Each number is 128 + 24 x the weight over its row's rms, rounded and kept within 0 to 255. Layers, rows and columns count from 0. The size above them is the row's rms in percent of the matrix's.

# layer 2 MLP up, 320x96, rms 0.0541, rows 43-53, columns 0-95
size [ 33 161 133  27 218  27  31  23  22  39  39]
[[105 100 109 130 124  97  94 107 128 115 123 143 117 148  76 146 138 129 125 144 146  90  94  94 115 139 116 131 160 129 183 136 122 139 130 130 115 133 149 114 107 147 112 124 128  88 142 118 119 134 168 131 124 104 167 123 180 170 140 127 130  97 100  99 123 139  82 142 129 153 114 149 116 119 216 116 145  99 134 135 105 117 138 161 160 141 115 156 143 108 174 128 134  85 160 144]
 [139  77 154 155  92 153 146 132 139 133 148 140 147 113 130 129 115 149 134 104 142 124 136 172 136 140 135 122 190 134 113 149 132 131 122 116 109 155 145  90  97 124 109 136 123 137 114  68 140 161 138 142 145 151 128 135 149 129 145 101 188 111 153  78 111 115  72 113 114 163 136 108 116  74  85 130  91 158 114 131 129 135  91 130  92 110 118  84 137 130 140  96 109 143 118 126]
 [138 133  80 154 120 146 112 115 128 143 100 162 151 134 124  84  84 102 153 155  95 166 115 142 119 112 137 168 130 120 166 117 126 146 127 137 143 127 151 117 153 122 150 125 160 166 151 128 140 143 158 139 109  93  59 123  98 141 144 134 108  84 104 113 167 151 106 104 129 123 160 136 138 132 123 138  83 152 123 142 104 142 134  97 139 118 173 159 149  90 122 119 105 120 118  70]
 [143 143 129  89 161 133 113 107 185 150 163 148 140 100 140 141 122 141 127 138 140  93 123 142 127 116 103 105 141 147 146 156 111 138 130 124  80 147 150 100 132 161 154 130 119 121 159 101 115 137  85 107 199 128 115 111 109 118 137 146 131 138 129 172 110 108 105  97 117 161  78 117 131 132  85 139 120 126 111 107 124  73 147  84  88 172 148 141 121 103 138 128 118 153 168 135]
 [137 116 164 126 127 129 149 151 141 118  89 124 127 129 142 136 114 132 137 147 138 140 145 111 159 133 175 120 183 125 151  78 134 110 167 122  99  90 125 114 120 107 147 135 165 126 159 106 130 136  99 128 123  83 140 143 105 200 130 126 111  93 109  91 135 165 116 106 134 126 119 126 150  96 110 116 132 104 126 155 121  97  61  92 106 131 121 128 166 148 131 115 131  77 119  83]
 [127 110 101 117 111 119 121 118 119 136 126  91 122 179  15 120 107 117 137 153 137 155 113 131 151 116 116 127 157 119 118 118 131 145 131 114 133 146 124 137 115  90 120 137 128 119 133 138 128 177 138 131 126  50  65 150 144 158 161 138 123 124 144  92 139 144 131 148 109 153 115 135 136 117  73 129 132 172 132 146 118 113 143 113 150 127 113 143 127 130 116 149 111 127  82 139]
 [128 106 134 159 143 146 103 144 130 117 112 110 151  89   9  94 120 121 165 136 158 138 134 122 150 119 130 170 118 126 101 141 118 128 122 153 142 179 136 143 140 131 149 122 125 131 139 111 134 107 127 132 151 164 116  78 138 119 116 155 127  88 104  82 116  76 167 110 114 137 126 133 148  95 106 152 126 135 120 146 138 138 132 138  96 131 123 153 150 166 116 105 142 113 123 117]
 [143 123 112 232 129 133 143 125 114  73 127 169 134 143  48 152 123 121 152 111 122 136 123 130 124 120 141 130 135 160 116 126 119 101 131 100 108 155 132 142 123  79 137 134 125 104 122 133 145 138 166 128 146 105 102 197 152 102 129 131 131 142 169 164 120 154 147 135 123 140 111 133 139 101 165 110 130 120 117 130  93 126 112 116 142 132 109 120 112 139 139 123 146 132  87  94]
 [115 111 148  66 111 127 115 117 132 136 148 159 131 155 193 126 121  96 137 111  90  95 126 141 106 125 108 110 115 133 163 156 130 131 101 135  83  87 115 103 133 152 105 115 120 113  80 109 126 120 120 134 118 124  73 145  91 108  80 114 125 114 131 172 136 127 107 159 130 142 167 123  94 172 144 145 143  99 123 153 124 126 123 103 140 144 136 143 100 122 125 112 141  98 192 122]
 [120 126 144 104 162 126  81 104 114 140 133 140 120 178  46 132 146 111 178 115 117 117 145  90 157 138 129 131 129 137 132 103 147 165 149 132 136 110 125 103 135 127 127 124 125 150 112 137 136 148 172 147 144 116  71 137 127  91 109 131 116 132 115 102 143 124 122 122 110 118 125 123  93 113 207 128 120 148 114 128  69 165 116 109 143 123 130 151 149  87 142 134 139 105 172 144]
 [109 126 113 122 125 109 122 132 111  96 112  81 139  95  79 120 105 102 114 113 124 124 122 134 118 127 118 139 135 124 127 139 131 129 127 130  95 119 126 124 123 154 120 136 138 122 115 124 132 100 130 137 125  84 134 130 160 136 145 112 134 115 134 108 130 116 122 134 102 137 115 127 112 127   0 126 120 143 109 140 102 129 138 138 151 130 148 119 159 108 152 116 135  92  81 118]]
# layer 2 MLP down (transposed), 320x96, rms 0.0498, rows 43-53, columns 0-95
size [ 23 179 131  21 211  17  25  18  20  27  25]
[[132 144 130 131 160 126 139 131 123 109 113 140 110 114 122 121  97 136 128 146 135 145 156 115 138 151 117 126 148 124 107 132 121 109 173 119 112  85 167 146 120 145  86 155 100 160 156 124 118 157 152 155 118 137 135 165 102 115 178 134 118 143 172 129 133 154 151  50 116 138 124 103 146 116  93 133 129 133 178 142 118  66 127 107 112 137 122 195 117 116 183 109 153 130 135 107]
 [172 115  72 129 114  93 167 146 102 119 148 136 127 123 135 166 102 117 138 119 108  97 138 147 138  79 204 138 115 148 121 123  86 153 124  88 120 137 116 123 154 126  97 133 126 142 115 136  62 133 107 121 136 147 115 131 156 123 100 131 139 130 164 124 185 125 120  73 115 129 126 136  79 111 136 154 168  97  98 136 101 112 127 121 141 144 134 114 131 155 140 100 129 136 116 133]
 [139 130 128 156 140 140 115 110 108 130 130 129 136 137 129  98 107 103 141 114  89 151  98 165 143 128 141 115 131 149 154 136 121 142 140 164 134 129 139 117 169 116 160 114 185 156 154 122  93 108 130 129 132 128  97 117 134 134 138 109  81 131 110 138 162 145 153  71 122 137 148 108 130 141 122 103  84 155 136 135 116 134 145 123 129 128 164 243 143 102 132 115 120 131  75 110]
 [147 156 114 104  96 118 140 145 134  91 177 179 148 124 129 142 127 152 149 143 172 131  91  96  93 103 132 145 144 116 123 110 151 106  80 140  98 141 124  89 118 152 161 119 136 119  76 140  86 116 130 148 148 132 103  97 107  92 103 129 168 123 145  93 139 118 113 158 146 114 119 134 168  95 143 122 125  86 134 143 132 139 140 124 127 116 134 197  92 162 146 133 144 123 118 144]
 [153 112 162 152 149 165 148 108 112 123 160 168 126 119 146 170 141  97 155 138 140 141 114 139 147 162 129 133 117 145 137 115 138 128 144 145 134 145 143 168 119 151 126 151 132 103 186 105  82 103 126 142 135 123 130 115 131 155 118  91 108 177 125 120  79 135 132  94 167 123 171 151 151 150 156 128 120 129  95 124 168 139 130 142 133  83 136 207 135 154 136  98 119 114 139 102]
 [141 132 174 123 128 140 132 108  99 118 134 194 116  99 137 165 135 140 136 120 144 128 105 114 132 160 153 112 162 131 167 122 104 121 139 122  88 132 134  90  89 102 120 104 133  94 107 102 128 166 162  97 114 124 137 152 121 148 160  82 123 162  92 146 122 118 122 120 118  77 115 143 143  97 130 170 121 106  69 109 142 143 103 143  93 106 144 161 134 108 159  91 155 119 125 149]
 [153 139 141 126 118 113 165 138 115 117 134 157 163  74  97  72  70 112 134 168 112 159  87 121 146  93 135 119 132 179 160 125 110 128 120 156 129 128 131 116 130 145 157 107 148 103 110 159 105 132 161 129 133 122  79 140 143 124  86 123  94 126  95 125 144 138 101 135 104 124 176 131 149 161 102 151 100  97 130 142 141 161 132 115 149  82 127 127 114 117 108 160 120 161 127 112]
 [113 139 143 155 147 108 145 122 110 116 169 105 143 124 165 147 163 114 161 128 150  99 132 157 125 131 156  99 100  91  95 109 109 133 131 149 147 163 145 178 139 112 125 125 140 149 116 161 112  87 149 141 108 130  95 144 128 139 123 154 114 119 111 157 176 162 131 115 170 148 179  84 119 122 105 161 106  87 132 114 146 107 114  79 133 162 109 165 115  91 166 112 122 116 133 114]
 [122 127 105 148 147 101 117 118 138  94 107 113  57 106  99 126 108 125 118 116 115  95 150 131 169 119 138 139 144  73 149 109 104 149 112  82 122  94 121 102 140 101 116 139  83 151 116 134 101 138 110 107 153 113 114 119 118 154 130 139 109 153  50 180 158 122  74 141 117  97 143 105 103 113 109 117 131 152 152 124 108 104 125  80 116 114 106 136 117 127 133 135 101 126 134 132]
 [ 99 128 128 165 120 152 155 154  91 169 144  99 115  69 149 148 134 109 123 148 113 110 167 101 121  83 110 126 127 121 119 143 173  70 156 154 108 178 144 114 127  92 119 108 142  78 147 130 140 138 125 134 142 141 151 147 137 168 120 138 125 134 121 161 113  92 140 174 143 129 123 168  94 123 143 141 158 130 135 138 114 134 118 125 133 115  82  80 109 140 159 113 145 137  93 135]
 [127 137 141 141 152 164 166 161 136 138 108 132 169 154 116 133 177 137 129 118 142 157 186 110 123 132 119 137  68  98 147 152  98 155 155  96 154 142 110 111 117 153 105 105 119  84 145  70 101 121 126 160 130 163 164 137 141 134 135 174 107 126 138 132 100 125 138 122 100 138 131 145 166 132 161 143 149 119 131 123 146 159 143 116 111 158 127 192 149 110 130 130 108 158 126 138]]
# layer 2 MLP gate, 320x96, rms 0.0565, rows 44-54, columns 0-95
size [180 141  24 202  24  38  25  28  43  34 207]
[[ 94 137 204 133 134 178  88 105 161 139 130  88 127 133 121  87 143 144 106 130 149 152 127 129 116 155  81 121 156 116 114 143 143 108 139 159 133 142 138 112 106 131 156 129 123 113 144  97 184 144 137 129 136 114 146 141  89 156 193 117 134 127  93 123  92 138 119 155 140 114 110 120 157 109 123 111  91 190 139 120 157 122 121 117  96 121 107 140 136  96 138 143 129 105 145 104]
 [ 87 126 175 122 136  96 120 143 118 137 128  88 117 145 129 148 171 133 102 124 122 145 124 165 165 133 122  78 103 151 101 122 108 114 144 127 119 105 103 120  92 116 115 124 130 105 165 111 108 103  74  98 137 150 158 125 153  94 128  94 122 189 193 127 111 119 133 127 126 158  88 135 122 147 133 108 149 119 141 108 134 142 156 155 113 148 136 122 139 168 127 157 164 146  79 143]
 [138 135 133  35 130  99 100 141 190 121 102 149 115  94 166 128 152 116 153 104 107 123 141 151 122 127 124 121 113 122 118 128 123 114 152 144 148 126 138 121 125 129 146 146 100 139 143 109 114 129 132 114 198 166 116  99 125 105 173 134 146 146 118 146 152  90 154 104  98 151 113 128 128 113 157 124 127 114 110 121 131  88 180 104 105 134 144 121 187 138 122  96 142 129 158 123]
 [143 110 147  96 115  99 125 115 147 112 164  90 123 135 127 173 185 127  98 100 108 132 100 131 149 144 141 157  72 148 118 139 126  92  94 107 150 129 138 132 201  93 141 115 124  93 162 145 136 131 128  69 122 176 129 118 126 124 104  94 112 160 171 137 123 120 131 101 154 102 125 117  99 142 135 117 136 116 127 104 165 128 135 120 126 108 133 125 114 141  85 135 144 169 102 123]
 [140 134 129  71 114 144 138 122 113  93 112 123 116 143 211 118 144 142 107 131 134 147 138 162 161 135 144  97 142 119 121 121 114  94 133 116 126 138 145 111 110 163 140 121 130 122 126 116 128 136  94 114 143 151 148  80 145 146 130 149 135 121 146 131 131 125 111 133 108 142 111 137 146 122 251 125 165 129 145 106 153  83 124 136 174 119 119 130 114 133 123 141 132 118  87 142]
 [123 157 151 145 130 126 161 108 135 164 128 137 143 159 132 119 118 111 151 135 121 148  92 109 147 110 116 113  88 135 115 101 135 140 117 133 162  94 144  94 157 139 138 117 127 126 109 105 136 128 117 123 175 185 111 154  66 157  24 113 103  96 114 121 138 136 120 133 123 108 109 125 120 130 176 137 120 151 125 121 189 102 161 116 120 107 125 121 141 148 131 151 105 137 120 127]
 [125 137 134 109 154 137 144 120 154 147 144 116 136 108 255 125 123 129 123 129 157 130 115 109 135 121  98 183 117 130 105 127 137 111 122 111  99 158 132 153 142 143 135 114 137 111 132 158 133 140 116 129 116 135 150 178 122 122 157 159 145 138 121 121 124 164 176 132 136 131 138 127 158 116 185 132 104 127 135 122 144 162 136 115  92 135 102 136 118 170 137 133  99 143 137 138]
 [133 157 122 124 120 125 138 152 156 132 142 118 143  98  85 126 138 149 143 150 124 128 119 119 135 124 130 100 126 129 126 142 123 107  98 139 104 128 146 135 131 107 146 131 118 116 144 135 128 132 103 125 120 102 158 114  96 168 142 108 124 134 145 109  98 119 121 120 151 132 152 130 126 136 255 108 135 131 126 130 167 144 119 178 106 151 149 112 151 115 131 151 107 152 120  85]
 [134 115 140 140 129 133 129 143 118 149 125 201 143 117 255 142 140 141 105 151 131 133 125 146 109 129 127 149 113 123 108 124 116 127 134 124 154 148 136  92 156 106 142 119 150 120 131 126 135 132 129 111 134 144 140 128 141 158 115 115 116 138  85 141 129 117 118 135 141 110 126 126 135 125 203 119 130 124 121 129 137  93 131  90 114 125 121 137 103 128 120 134 106 137 132 103]
 [115 125 107 144 123 138 129 106 137  94 138  95 125 146   0 125 121 140 130 107 123 110 130 149 105 140 131 125 130 115 149 143 130 128 126 126 131 127 150 133 134 154 134 148 112 138 138 114 128 113 108 117 144 108  46 181 127 133 150 139 115 126 152  95 129 150 155 119  91 160 148 130 160 130 166 124 111 127 136 140 145 136 116 103  98 175 109 139 156 134 121 132 108 135 135 119]
 [118 103 121  81  99  93 132 102 154 117 177  94  97 108 124 135 151 103 169 123 110  92 150 169 130 109 148 173 116 139  82  99 133 138 131 112 142 137  92 123 154  78 133 143 160 109 116 155 129 102 147 107 114 148 110 102 175 141 117  80 148 117 155 123 157 123 130 106 106 125 130 167  94 127  98 135 101 113 121 138 129 119 124 132 155 133 157 132 112 143  88 141 108 178 127 103]]